{"n_kv_head": 1, "head_dim": 64, "vocab_size": 8192, "norm": "layernorm", "norm_place": "pre", "positions": "rope", "bias": "none", "parallel_block": true, "lr_head": 0.0117, "warmup_steps": 450, "doc_mask": false}
Each number is 500 + 50 x the weight over its row's rms, rounded and kept within 0 to 999. Layers, rows and columns count from 0. Numbers have three digits each. The size before them is the row's rms in percent of the matrix's.

# o: layer 6 attention output (transposed), 576x576, rms 0.0337, rows 24-48,88-112,151-176,215-240,279-304,343-368,407-432,471-496,535-560, columns 432-479
# v: layer 6 attention value, 64x576, rms 0.0306, rows 24-48, columns 432-479
o151 115:466406432583485545550477557438513512465554505518451461430532467424477513483422516482456517521551436476491423539557491593580584567582597512487522
o215 097:562516439539478476550494442499473550495532507482475428559540441530483542490465503581533466510490495588508465447434484467477506530540525480467492
o279 092:411452530505497477533506545570554538438464537543454516488526470425454551418413578532577462503513579483486457460504504523557509435483540507550560
o343 082:493432523448486477539359534486584413461462527528408566521515518591470539495514502457556472446454489519480461378460576571505505464502479452549486
o407 101:521395516417519498520552548503512522468507500521518557549439471489504551549450471417429478469566437579516490450539539552492486489461400461478486
o471 106:521456550542545443478597514510489438498488454537497542490519500547562537550539513506564489502499557621516454578496425530570568553572515420522547
o535 114:501609430503484471572523523522586459545588554378544471500501494498386554482441523507398449520460477549514449471524481565554586419509563492517454
v24 100:549510487551399387510470455429490543463452551512533502563469365567527585517524404550555517584529476503482386503439413372507537508502481447474643
o24 122:421501462508417503550526517587482391460479488547569468470432512476413440545509505558515453463524562449371574485457544416488519542405540544489459
o88 102:469540440479542519471525518518430555427475472405535465464557574447460524506438545582487453542547569385519465504513493495496457470566458499504455
o152 107:503479423544392568478455568523553453569505439500493514531439487523428507420454431539581547399597553445487454471463516516491463470423496494544502
o216 103:472449463482494582519493483555506440535431517523414496483493546508410532505481472433471399462456486530619488505530489513472456531487455532501351
o280 111:468482406476511550446533540473395510490519505491535494450566586426520490466515468518514547461487471477506493405477362465509459483575420516450494
o344 089:531469519409517601434519405422520402520482541490478562491419567420511431439448519489492486519431466535543470505529434552499424493487471599488479
o408 108:416460487556467466422448573439545490523477507513549523524515503441532498469611573496630510472443491476454494508556542519560503547620529596494452
o472 100:543493449492453567523598529515434503504449445482492480424472406479497538534465453531446443533496570494567440424469532502402451529555557521459482
o536 104:497547505514572502483494540389531528547486490439590437451548424475436498547493471483484474393543554555560494524565523453502512510583567505527500
v25 097:528395428497533434557509511513384482432504450492572482401466570521523553476517430562526451467521510570517485410494445647479496464588517486530418
o25 112:483547477564494527534467511553498473477447472504525554490500580505420494464546476462542510389546529579530391447471517468524515483514441548566516
o89 099:505410550510515527528608530541530620591541558475523485484511494527498512553490536440498602527536548445508586516571533497471554460425515477433533
o153 104:434467440577465479579565439537558517568466577516508455494471487529505545496462496473535521409529521491452531586513447526325439553522464504465461
o217 102:477552485527409449528472466492535502535484544434600661485536511554554514490505492506593520567463526396561502499535460427465512539368503646598542
o281 095:529492507464506500601460548474545519586460517543567513377401474545577477538538494517490529439459431328514539501461495509465568547405482563512531
o345 091:379561569529453497516530453541624538536469481532416531486451502523367510554494496447466558536488510530530543539506512472502479502464564474570531
o409 102:386522471515444595552550469460474401521541516526570515405461479556511572511497462407507542409542515441539439554564447498487431490495557534471493
o473 095:491490479485443504529502495519516553608519483470499539491548542573551504453485429452536536448475575507531459428440467516405545538419506430490587
o537 115:521495552514467485645553505551491522528542497492485479536499480463446539518500448505519539334499504474487512443458438487497533530525490561590528
v26 101:467549528512540628408636468498431528536527397542534522571473511498536561444571540492538555579633454489424553575516532497520479519476561515423507
o26 114:550438502490494474404480470481460507450592528429483519450500580524473471578492529502485407575516455359572454492465451480521445601461551524447512
o90 107:494505522533519452470489491556564466596441472522588525420435520535565483451507449481472559513527570561529535493446512459576548433432537455524538
o154 105:493440584394490448496556489510494512507455556503556459396523513502486418447539501457545525477522439490587494442466442479574539540519475508508531
o218 104:523482551561427492469484538496504551563563488458479511535457489587503572466529445447529462406528642456475526553501456505537488511528551499418490
o282 094:495513470625501385500518464516560578538501544454472448414509471432551508439514559471623523461546520515565618478558505441478479463436494591463541
o346 092:433532485464479398470408560548510548432491552525548473444449570561551521545547519456586514460537545520551578495499506467545487561389488475461601
o410 109:384518472576450471606485524498537453462481469452430455450527438550501581396443547484514488549448507530486524553501423476409496489339477477621489
o474 109:535454524484580545429467489515549518490529526495454531422373551485507436509542514474489590456495486466565529548477535477490479463446511499498463
o538 108:451515483543534533504479473505463498598501528560545531544444610452507507545527580482525501502458474490594548460621450463521526538534502451515498
v27 099:558455437420524454516472456452487406648524480609455628487526476400491461472499407554446524539423593468529503491533564488489470446422567458534483
o27 114:485529523461436442541489474463527557436471446451463486463523497511509481496548484437501534416400497528459548475471552405544446469469553563407433
o91 092:537487497508456510600505464478409536567505547524535516510471538520538463504463375484436518510517556476515634533534571506418468451495498484544389
o155 106:511540552530402515535477476533469460459489460451479445482528487520505494469454465521490499548525457451427546496511533549517531515526629561600490
o219 099:449501403567470532583523494459500539549555481528438503473480502503557533531527538521413584529444462526467529479564490466418510511525481441466580
o283 096:422412521555523538544535555440451451485468527418474561459554533459551491379497541535516573497595488517429432454486434499535510561535517502464502
o347 097:473533501598556504483470547456436537530604505515560469487485438499530482539570472532592475373460462491479446511531466541399492493482527521540426
o411 108:477480545518515478459496497439482467491553448401538444503559530499521468483530540484477502554382488570533437535559457559490510577457551482543573
o475 102:510493584495476466566480535469513528462509583519505530444537490661394563408555514509422518540501478453468374595501488492536395524602532449473493
o539 104:545587550480467453574489465491437487366520454543500518381531577412662564543556521544422527527484488616490551477521570402529534434475524474428561
v28 105:474488581513408459508537552496578402468571498465386478462441453505489431480555505419429571495548519542564460560518498440433521543436503463500506
o28 098:483506479531580506512621520551518527462594444479539556342512495572501501488529515495466507379547399449502439508481444523520491422412526477474491
o92 097:498541512495498516466477546449513511530525541453480507545465540541533518440460479464531590546499493446520384563482475481403465501470440574576491
o156 119:529452464495599565419435588414488516522524571529472457559494513449511490442551438508418526461518566513442432509578452482537488488485485599448436
o220 118:547407490414625563442472522471446469469493502425395444504551525476428518436552499440502473425604556518441471429496500581616472503625554450463463
o284 090:534517450569563552489446531460535502533411603533493558580552554476480551575549487459484607471537493630552469537505511435572477474489501381511480
o348 093:529487438456463543567498450479517532508415473533539523517506515453536539535472422531474512502523473564535461516473531478535479452444453507476476
o412 110:575433457480495483557399556487487574587412535527433477511494564468552488465484548492506482600493528542500547450499581550575504452493614440474518
o476 106:504469481442485538480601533441541470528451548467532450579498402520506455479540516550539417443511488530519434495566378520526464514518510478460525
o540 106:529580593512625495534477529439514548464531570554474408510517590447532524541504515501484548460434496552429470476522482510492562432402464535495501
v29 095:616535485460449443600509492535582594537494397532568446403459416467587508576524469504571432618513449550490471536441593499560519570474535463590603
o29 091:501531412577514526506508509465525461517464568429600476488479534546521501549486555493444437504460490618513463482534540560416514479365504535555417
o93 093:478467594499538448449443494513408592416552504472519490459513503487526496471589450573494465375517546502397550504507617414495443474468542499543472
o157 105:452521453508544560509435462462541530507497503424511499438435462472518510468519510505414430490505543468582555461466482507493547465422514516448527
o221 100:414526390488615501401519503542526521470483438479426554559586542524470421517448518373520544533387561421571386603425469560485502518519469494489435
o285 094:375446518518522520468463502496433438502478529452483538537572542554615613491482537501519520457515503509504551532495458519464460611550521515549465
o349 088:447416499514507508492503545502421473446579552531477622532563516563511514545467476515500494462509546509338445528442495534473557482489547433551375
o413 104:364543484478508427554414514491463522534494543551412522569476499435590507472503488477576456511500507446490459482447454542491477548393439495403505
o477 089:509550449570564511453579465546593568429546536440531532490480494469564474524481587494438505457460584524502493540508589445439503539424494538516533
o541 097:469480433467527517464437480523489517521448537465487519469527554525514480446467516456436490472433523465590422520499582501535528455443456605469502
v30 097:522485507553558482497471463455484466497505520490527515509544515502490461551481470500522551559495543516470537467493412504502492486526435544535414
o30 113:488478499383562436568485439540514485427516465496457556493501505516414425497497472499494494395527561469464540538480433468449467614493473526493453
o94 096:517502530452469482441405440469472487563486514420447486422594472544445525482501493531506470536482469601492507542470509498487478494621444467586494
o158 097:573515486531524497578552370586616530602471520436512469409479507472460444484531481482389501497588534494569533543500571496473448510516443499446528
o222 103:468542505490600495451527522523466536457549486430453555490576619490445482539513476496513476555527541414506544494517459465493515508497546512375449
o286 093:535475590494495499489487450496478457494568571530482464464521530585472484527456430541544547529374565599547457561484480549547421574607501513501493
o350 090:522516518467392543497507478568516533530532490518488411510518443425535517597436592468480483459448509591481516459521610546492509540541577539524463
o414 098:562517485459543566482476442554583504522437446526486539412470490478450511439546489430499480529439499470539573609469551501444479540560417544501500
o478 098:525536481461566462465549434574473518459475523447479506583512542539566445549529466539526545486626543530485586503521473437418465492517453512513549
o542 120:493509451518490492538500495521488547548498511437402525502464512499503433458439528462402477533523502507517466567489528462485523492337487531477623
v31 097:541483603579532496428436456515546630570562534494501511501454596430573538465531530529596479570477421517481552399543558558579478483490543527452565
o31 102:456474534507451494534458561535439447466417591523556454521510562512573485520525482547545518517451495458459479552506510449612428483568486557406483
o95 097:522504503485564457486476509576570580575575496447477435524461472483455511492416544445511492493536490494522535487468422447529433477453548490525467
o159 108:463560490497504481469497427481530538491489496451449513372494519461597501504430521531450410496535452408464409457445501448512546421398504588423546
o223 111:424609456497422439589463538510507519468493554546519569519467469476514457481476472536600500572437506489431492514444495490498533504515434602427530
o287 091:463570545445585394598477478494489494416465470522470530447395479534487477523537532530408544477456466457505637516453503494593461483472494584540526
o351 084:495458602532429422522529503559596536571575454397475437518590516606481463576494494563551537546413551411519564480446437437528504535493487354577520
o415 097:491562540488441515473590388540471414503546473434528461448565587493472447532468456558526495522518531373581514525468522483560493491552437600503485
o479 099:507577555562427444542470459451473478515477480545532521510479476516514516466499501566531528469485559600506542527412555457483460515490471525436499
o543 107:479469580458485511447512481468522529492596530472477499518535492398489467515524529534547486514483491515484549456490573522475512523449479525419535
v32 101:542519443534522479439500587601445434442490467486602498490524410504590442495491498474490475491506472443499559572377498421532486427531413498569543
o32 106:552407479469580466503454569566526620413540459497440513486541565439492474499528524517548465445482509475505502491500539465517500485552515589454505
o96 090:539501502524462519465469496444501460596469566483521487540498459569519537519477400442493531564573523536480451523451439471509503487524396505568447
o160 092:551495422523494546531474441517556552601496477474487408434468408527526495519437477487495529487538487502528494514513515519531557546398440552543486
o224 089:546531467540491430452502510501480576593511504467525446519479480666532520454517490486547450378512529500500558443489527478581556536477506581454446
o288 088:472433609472477494515492522432486536519542518479470479535445525528529506517519528599467574452476503469461599534469521464518453571552521512517482
o352 118:470527515541468431549442499453523519532523587455438507574509590595464512664453394519499530468545466504534549515438542518512551507513465451499469
o416 101:486440503546562507486456424569506554466475443441515504497523519565523492468493481534530502491517554414623515475499498497480493614564486495474436
o480 099:470484383504482537553486528538537589578490479509506459466536435591508449513490534445418620460489483570448551489511506466424540506458432518591473
o544 101:531482459463489425575485459539567564517567524513558411530425579451429475429558500515585483495437531509534529464482509478526428502476407496478523
v33 099:419580432472477535510544475538594587550477477509525493576502442483461544486501485574519488577558456439459580494512554493412488433439498468494476
o33 098:453563514474495452560526407446472456520425542535452518511520473633578450455527442471440532457528504527577492572465415423560519571510490509613526
o97 093:530458511560480537500511580501522466607568470453501476481442522563586473481540528516515512490563590429477540501471567533407488588376483534472556
o161 102:654476543485506555380494481511597353496417537503572552570489419467550467487546595559424519534498556508444494618441462448486507547595417503512459
o225 103:511431554462556529481496506492436502588521537488457519524468510487584557523551512460467471464531492476487498514456428506604532551571549494499504
o289 087:563396540554510555519392483525458560518571527611476530567456566460469417563425484483651555546513512535450472482531499493547545484445494525441449
o353 101:497454493615499560502503483557617495487436485521445458473386532436594439525483488499554524476482546461486478512473519548558428460444512557449474
o417 096:563440530503484550485460470451478517549372501522426438611444518525555530516525546505512500503574548537458365583474491510423470475658488488529574
o481 099:566530579453429475522530495471450418571506539433498497547461482607535484530490489530401459454494417469517532482512434498462495505505479521582515
o545 107:509621507452516534446515541456513535457542434569456525463421509459573500482509520444460515518507437461455406486500464444507536564550486476499484
v34 100:483465421459506473551487503522545506509413422489537497450362517493478547502574575522453494513543539454522549440407441504459551518507511479558438
o34 082:537511463478526510595491532546506436472465490532423590556519535482483533468514566542470450459528554544428456483498540472528476489566453532401457
o98 072:549466490467406479473515403455534453470491555555501547486549481529495456509515542510451474475551501542419459542497531454488576471493475395465475
o162 100:470465412496436484549495461535439573474496520550485631543523513446448432511484565511489549559535502613369524548486472497518537457367409502470509
o226 100:563525426584379430448527463474484468544498509466541545626494517434472489530492478565533478512592549517422438546517502484559597503464519514502519
o290 069:459476520535417504450582572549493475486578490471498446519472457451460436553494538528454477463605525540495486529501569412513578573444495528430463
o354 057:558445597512434563462469469515464452462497501560523476617429480421440499449478462531519506534621485505459427541489551478466535586452495490412450
o418 085:483517473463480521579449456491518507453472522510506554508504527465411417497558507564458457468568542507460475485478534427439496459433517464444427
o482 101:504490451510483452491474556505516522468431504523477522438528581407433447575535538517539441495491552544415544513586481563574562486451460512496437
o546 091:536470351511484511509492404544477523607571597526454505637444544469437398447474528598484472567445502647500460535477503514432500397484427462480531
v35 099:514521563461458474459581572537535527478485501442457441530557483499603617605473453516499516470453496430431517456504511574530496456467531544512517
o35 107:474415606522536535525507540419506460568482558545510580494490543482512543545502493466541491469516442479390530440620522496461505454364486497494536
o99 098:471474514461393562517469455500498502565484478491481520484533554501430503499536414532506516443566450515509439420439573541580539510587487476513519
o163 104:545472500443467481561498475456542532527604486610453469459460505505470457593436542334509498494500544471540439469563571539409470488487515467493475
o227 106:443541520532533559474561508524545482510544485549599507537463483558567493542509420416496569525519515498451391514565584446486463599528469506488574
o291 101:479411514496422538525448406494458519541496517511548529535628470574516525520465426480522582512506475504506482534538502491462496603536474495606469
o355 090:421498469578481490448478480482424531487543450424469551496522492557497497513561433496459515492465572558527423553471460425583455454511489402565514
o419 107:516500463528464587521487391501475434485483474472481447523448439628463569456412519451438506465489478503590561459523483481376525462509476493549459
o483 096:444476483529518482542525568520479440498568553590541535502508590505568548573483390430466498489519503448501429428558596547551471434421447575459470
o547 114:513455472533551484564521478434503430610561561465511583534458513504462494539514441438516379520528507496462501522529468505419454544480495436498430
v36 103:511502420499563450530535502429501564464556473474552462494587487461561504487446472515556552487521617490544505489538432460462491438530480470450543
o36 104:480477433438499554582559422599439426468541479487600486461495429433554491503504498532494476457469523533532463425484423547562476450473514537562509
o100 101:449472568541484507545462531479444558482445496401498501525544512567540521462564515544420461603540513452615506416425533417600517570524522461485507
o164 107:506583464603504472523507445498559528481493441557438475444525515488610523420557481504333478472507498450545475495472526461538435494544518540439539
o228 097:512532513452530563475462446580546537545461525553503561472535490440409531475462459467517487541502526458514470546490529521415528509511500502366480
o292 095:473428556439553496519527536547533534458541547489433482373551438493474485549435478547480386538524513478531449464477473461549533476635462464519557
o356 102:482444533479517510479421553465542475584539664455481507596452575626480404596415439491483505508490440514481515474421601510543495551546478503515551
o420 116:495501568512505544500545514483564462552471547556570514560499474535489414537524510521493439554375456415439499527469544449538463577626525507510428
o484 109:490494485486589525656532471492463588494503465489510499499538459502461492418481558488546476496538460566590563408491412494476523441508548587541484
o548 112:458538527440542515468449527533473629500545517535538420522514391463519535553444565530497534540533550623479523554532519492425508542477474369417601
v37 100:483508524487492451464441441439489475501554396400448438571461547535598433466485601557593457472437595461533535508487622479504511501544460487543508
o37 113:506534499488486522537460474553499469477451545583565566460479407558525602494547573485546502544607549476508567480449545434491454508449452482465523
o101 091:539536432462494541394494515454466498496524451483484483454580488562403551437581495583510428494455489491523458495476392514498489574625468482591462
o165 098:533424470500466514448486519479432566515486551548485557591401500493454585427529428612481475469542470604521464570416545487532519546575481485386510
o229 104:446488536471607560492466563526529434439493473528451551492588485501458510441540565487514467508453540608578600402574492521524402406533508473469467
o293 087:505461516523520575512454598412481487505574484556488483508473465501482502446560489553536522546468461654549443492480505491502468485454490477551488
o357 087:619423403513445553496449433482482429624460570560566513522454516461385472524432495461521575481617440608477456511545535488475476523414483536508499
o421 106:546623438527441558529430542614536542497554483584477539497487418553427526476554486495482523497540506543443481483501506466396496385537562524490527
o485 103:440464537466473628447478479488511446521503495523538581511510438586523514525545523517488538547578545506544565407532491550514436520516501479456575
o549 103:489537427509504520518447449469478498587623589414495453517460503594484534510446510477533454499524511547522501494400530458421468502520491420470596
v38 097:512513434498502400561460479539511542474558490469634347460418438471478569577497492486556514485448565640590461594500586605566369593547539489571543
o38 100:470501487524607499495450484524506508532472454463449479475587533453380535464504554472495572492577538568467554485542542566452486565480443512449517
o102 091:522511504451555447486512384482468503509501460599578428597458429484612491499423414441553496428467527598613512516526511602517545482509527366475492
o166 107:416533567506522461518481562551579568536456502494542452543515475473433491475476519481603574547502470549457492485540445554530478523471461444525496
o230 099:548500512495487474532502464539493508486468538457569468520482484485396566471434476535477527497501577605484495582533542556541522534526537524447540
o294 086:487438523429497477428551514548562411483475460527538476478434442460499518398466461458438492496499624534484506508495625517524521429516525579427566
o358 107:585513494500479544492550471570522493468520441503572461447544427403558514389455571484452454496502571433512514406498434468522507488531493458429478
o422 090:443545539502427506460512554458559512427499484518504536436483552446479593488523419450542466478531501472596468480453503564506527523500502522519479
o486 094:515488464537513497464411519484511476504449526432520456476414474530473542491499443484541556525532532688455501619505492545610509531529479472560505
o550 093:524380490503503554560482450510587441536469530494464468606492468470409524424462483454488517513494580584542480449467532531433518433492478492464549
v39 102:467495525469534539523457402437517557565534544584476525440505544540481526450508536538458336521434467558529553516497482425539502497399563462537538
o39 113:446500495446512417564501603534437601447437576477449439603526566438578542476538517528483529433507550458448460380467492474529496464513483589375564
o103 086:574514505476447523534534497509451533431461514423452496522534477604444485561454532547426508532508495480467530493512461466577566501578435431473491
o167 106:509497497451590462519522469496412520435484548472404550555508489523502499522482507463424540485630512395426447501458511437551575565551466486457441
o231 103:478563528405432489528435478516557444430489508552423530628521496512662455532515480557507516498452519546466524389543519557493506546422486549496509
o295 085:413498504440485440508516524518443589442519472448481490527501504503441480540476535528509480504482540421408505452429419488542506494482485490505523
o359 093:514458467534448427469451535493469619535498413443430492503493470503431438642463540461509563515486491469446445488483505454540507593561563427580502
o423 098:456551516496553410585475506524489454520512506400454444512450566536441448536485555481529481561505577384401550483432553468568483516618515518519481
o487 098:486492544425487498614512501531427533488453572557513510457546455413567503480522471480526403551486573446457479487402519543538527443531478583446479
o551 112:503488502465448454559564433457471465523513554436507519455475522475545504501540536545413481463523476592467596539535442426528459446409486489395556
v40 097:498422534499436563487497507563512407555507524450526506574445559552570508473567551458509478549450513452487541547524408579422451531510533553547532
o40 096:515466467579543450512539482518453584408473421488568440422436464477517504460417466476529574403654459444440523480405446500550536562429517641457605
o104 098:562496496601474460554502594425578409492525511416568518512566407602546509577521471438485512522494539503490515457516470432590525486394466477507512
o168 113:533532531517456470504444574514560468571410495518544508485454428538540457489566469529381500442573489496531457493446493547574532480507434619436543
o232 091:539444463508553507424487525552427528459529504497516440506519493596459514420453432518487530503477429499554479401513481503530522495584496531540505
o296 101:443514484503553426557462446515562529540494578567549519567523466536536433543461529478489507531428484577409484439516524538464481487487445589468562
o360 097:482438440449550473532373537420554504484539559532540470544466506588470431648493566450531510493462499665520445466476532435574511524490479406418586
o424 104:492526432594523529490414556503533572505486559552518548449532527548434444498431538486603449540417585505454492450562533533452510377432568485497482
o488 108:483513494452542500512490518529496544439402469519566542547340471619418547367561463562504552509559496389511523485487514472538483539473479515510571
o552 107:466515492554426371427478489486589496522425516512570491490531463526594523528505537420475536395527520548528479461472586505510483435570500482442606
v41 099:455518505556456522596526550407508437525535538450489428435425428509548496458488388556470439525498452459501501410443430555494567464438475518569528
o41 108:531548529571431471507571516503473540465485486504522487492587466470485565481498596455582539426529534511505488515503598435492468527572476505452521
o105 090:431544440539579514520561563436561560451404479512543488511412454591484499546541509469443468426459490519542483505452471501496583475518453535478595
o169 108:542448481548496526460458523448501574503514469594515534515587496505492424513505473454515472457481510528618503363585431453517523470514596467426466
o233 101:542545518575543554386473515419443430546527551399454422557550543523533524403479467505551477480544527529486423516483491535485498472568481461479474
o297 096:534493501493447444462515448445532617527455472501400543582534561562541443521528466466533447522573509571565497491429481478433466418399555448520483
o361 093:533517525438525516519506491498547500393415433498515510598499530537539522427542519548447491516559490613596463447545507467508481414497408494429570
o425 108:523499489499463453484444404500527538537546489507519569609575519503532521492531398447458573480648505529609423420535457495470486461513568378489517
o489 101:512566535571540556436500489492494556481509492505526455430531467487476506571505509364597528429400598533496482482515551473492475468455465461514494
o553 105:511578568570552572417548454416501441525544535529566475500517493601521429472527486497579495509454518503561473464492425526491425495618484477523463
v42 104:486492409526487410515526529504510595514480483693473608570563519483526423478464484548483487535532451542520421580469479540462452522444552480553541
o42 107:373604530504462556389424498528487453522449546549550501563415510558519496513505400512445585639474490474511524611488545509525478436558511493485506
o106 101:566422484440512483558520525504469536472528422477492514517499568532512465484528544602499452449564531490413503469525571545403524505418532517440432
o170 108:466558507525445540561509483508532427526442555498420554493600580527476518480468535490508377520511630455488533493457585541531505408510518610534507
o234 105:470597413465444441512518495507482472461507472468439568494493482417454443578506515501487580542513502413466443495486513503466529591470485529545565
o298 097:448481468477467582456473515510410499487463505500490585516490525589476545474498543440570426536577488465425565339486409576440573503430467498520556
o362 081:515499541532515493437567528536512403522523474479529418534390467528480480476613505516600449480461474503499454405535480559443529463415515487485439
o426 093:403539520518410449404494406481508411534521516514475490458357557557592446498517481558540524539461545494487542493459477543552529476442484554385592
o490 106:528481423579457542596506524532466532427496454479454517428545583529494461482453450554479486563606511375485361557444566550423508479473509593470497
o554 102:480585547524451501461505574561425565518440511633462566436498530535524513496529503508523532473518483441529517580515573520580497543486517543500534
v43 101:445560493607506553420572537499564614445583552460490509365546479497478463505450464570365375624415478556534540554507458478574516500495506490453522
o43 102:478477447581512535510471453516510535449496551513521537468521461579524575539513494556538496538553447396603473413486422490525528498484659503434497
o107 088:490594478509474536573440576415479525471491529406509550557527555559458378488529486504405534475479562522505566534531518446480453507404493550452468
o171 116:524597508535512514551505455384539510498549486472539475458361540519526551522615503548471484545464455536583469537487493532447447533424631448520554
o235 102:472527507440536502505443381500428532546548456448574479445559506509564522576529528498468516504456538558519517479540510524473513527583552449507469
o299 095:569584549452512549593467455446498484515494483532495452518446494554531467533528463525408546485515522544520416466531503576436501523501531541404506
o363 099:467565508476478443653506567446567538553519578492446464512421529570484485549490475517427507495457483511518519520456620471501517431395527524501510
o427 114:544484466431519468597579483485507485584481522536538504503454487540576503602533542502449514506496562477483497435550505570559451415415494488528498
o491 099:444493454520501468542502488383442535418542509367584492441487529443587507533492425511552480552469576484512509619509492496515429564499489393438548
o555 110:564481462525434558529398477484438538525530485512533503454514454599546545527521533568559566479505442486485523447445472515484507527420487449476485
v44 105:498481468483459488498458510564463509484397555566489501533521499496563520468461470440553617641482501575488574482522491463553535487501459536515512
o44 105:473425452476521441552399493488573558422479480519447545482495544503403415518558635529478437459474535460455505438511545539535558525499552538483494
o108 095:480547503595548538544433482496561491568475535586454517528472420562481505492492387410465480478593591546593446478445511451526543516528512551439452
o172 100:499552533522441482577537550527500511537550495534463470535399487563531402508513446513495470537481394514541508539475484487476516466482482454559482
o236 115:541488483595372466497491466524540579517501495489542491489398453520438522483477500525500434513465530510488498491445531446502524474491509515481533
o300 096:501533545541538498584556537482554487421571476503497451491487530510495496515498438533446517461368548475521486505432542406534505468556561521428500
o364 086:454533590497557493521459485526551491426552519498444477607492545612534474530497438549472468475543507398484448518439589438619510490582481517378431
o428 096:494449591501602563580494462477459441497535514505508505462514493482468534471456474516413499431456431496540432468499489428492451532568531430414445
o492 108:579524380524456472460435506533550520571510428475509545577513467597533456535457554478464489479507505574520500460514563460401550496515463445589481
o556 102:539442498476443477528492388545503445484554481538496529524498420488549439491444545528421520461480515562585516448497527518499484446489493446485497
v45 106:412497440614520433505499505531559526441506625460410549564475556528526462471514535482465537549426501477465535552511472401521549438530547538591481
o45 101:565455463467494502396471459547456533453583460487389486417580519512550544530463531465571423563493451467566588498566573463450529456555583354454535
o109 092:416561471453482455454534559576532541529443624441489520526441479517392401498557566502484512502466533493531519464461417524394442526538489502502525
o173 110:555511474496535467460449447475558520523516515513582403419458481534625507539463511543562458502455494493576588483485504516387479485555526415500560
o237 097:547510517452523485546526519492459502423451460539488455391480436578495464536493571443447539511393498564549548430529526541391559447612503371497477
o301 095:461551581493593514559443506466516551480442535529426453487442468553499452483474600347502474527416506508567512415477493481484437423590559448550527
o365 094:485580602454530414580468530515554503559475623499515435527500548555492430537474609486497498496430495513462537447470557569533453533581474461513518
o429 106:461480610512537453512551591557495538512409507539504511573410525517516498556516542392552505485491510460384451542513509504582476533585514529482508
o493 105:554514499526457479485529484452544516554496520494482474514473479615604518512447522435553507531397456553531490481456501525480513524695542335456523
o557 091:532496534407549434478501462483473451433467488540500466442449521545467562550529528474523526502512470415472581549492579541551522553633619485513507
v46 102:439524537489534553490488634600505490540485470442461480533504521501459524496419504457480510488572512409575414483519444604511554497575467423556433
o46 101:458484569508585518486474451406455527566522472527432397387508446505571504535484435457538500517515515576438541457528415537516443493507533453468564
o110 089:415574540456479564502539496572531463518507513493580609521450478562503599451572548512565550556499503436463591514492515510529437473470464427431562
o174 104:552478541559512448506484543508512472566557563461613525556505547494507488538429519481558575517437540572461464504560530456476423497418495480523485
o238 114:497448504573510475485434525479460567654443549464550519474514517463510539552475492437548444493501518549439535591467467487524521531469418461530511
o302 094:545486510449508525536542495574482491458591544512531501584493492530546509504460548554506525468451541667488533559560556414368444523507478491408358
o366 114:443481535464479514514525423606459502468541458590588451505471415526641537482546566491523482527528523461456577489491524516431447498484487512359477
o430 112:536398518416483464583510391524493562540511531565497536552535494529533460527479425624412573472520473534447520517391519455441543533591547479409415
o494 100:471570461478539479468562523423499548555494523463554506488499547482459488630508543459476507442487535552405503568474550509547476503473398411478496
o558 117:473521484576582469507483528577536420578496561474501493490487493547454488478431533386581488475485560474423488525523535490464477477474453539571387
v47 099:532467537536564376510485425563415476532456576415598508493456482490503480593465476492456505493451437538505507494496573586571492485536471591500490
o47 108:442521638496533558495462465535498453548385532589578543519449460478421538497458564526495548486426505494407523616498473434546514577532457413482378
o111 098:570517524476460502520478484395584532464545504483497492422629451500475480523522484463492526446519535585479458501553451552489479514426471508546463
o175 099:547531536452399500507510485409518522446518572488491449524558460528503473476513484550509528439431531594612572553563503495417530439510576499517514
o239 099:513559483530453447457475475463543543497443533478497461427502548396497564484457408572445594547525516525502483584510535447505544536676539406468540
o303 095:491512511485485516435491566456479522562531525525509423467563486508437541576552407549473511522477535568529442603567472517572523559467522532530488
o367 087:538513550545526570522534576543574554495546518554538471513576452517468569517484523547478461535555487481584503498556479432512463474401537504535528
o431 106:510508502429463534499458542510556586579511503568489507489521467401433520553463471434494559376525453542536544520502474443462521504507490449455486
o495 095:514512496507479457496484511566551454437468558375509429497567541421498568438450526548524545499596500468459462545551498459553538459468476521508480
o559 104:500519510491544515400519386515538500513425533500463397504443516514407467439391537497476533561505442514551511556497453557521505467603603335589477
v48 107:462552533474533475569351538537605484557519587607515504483534633436447552474466607468518488468448553557550459443527441540559471499472466473453402
o48 114:512559509472528422533444447510466471568396556579544509581404439526521516440539488543427606461571513524455456490490540514542421504532471551453526
o112 102:484487483519525502436605526562573496466478497503476526448519606427474533525501612509551429507488449358485554499496496446514543553488522451479453
o176 111:452544482528509452496501516613501584539431464518498533484459485433524472509416577516431505500483458444435542448437559463481491486434427522492536
o240 095:452511483476511507434497401505548541541431535483508583522525433448537460519509588560488506585479486393458561488526546512431430526367457578577637
o304 088:515446455507520507398555503437500578567468506458545512473552393442521445586537502499523453411509438386436540512457514494449476645386432505507594
o368 071:621504483486528491425574493355419493502488578526482472485519487506432466495499488455606493613482519568522583518554480450393524520567493447504445
o432 097:421548479475515560361564533431438487521535538458469504464467405481528482495461461487484518492512524416443521496522581467497473523511456445593520
o496 102:441523485445501462439413489499545633506435543565492530426477534418481451556498614503458528528439519449447503533510551413560471509386448529444529
o560 097:494539434546521462494484532467627524559443506479441508514406359511437459458398532484430478514512478512436461579384548503427513422443388495537508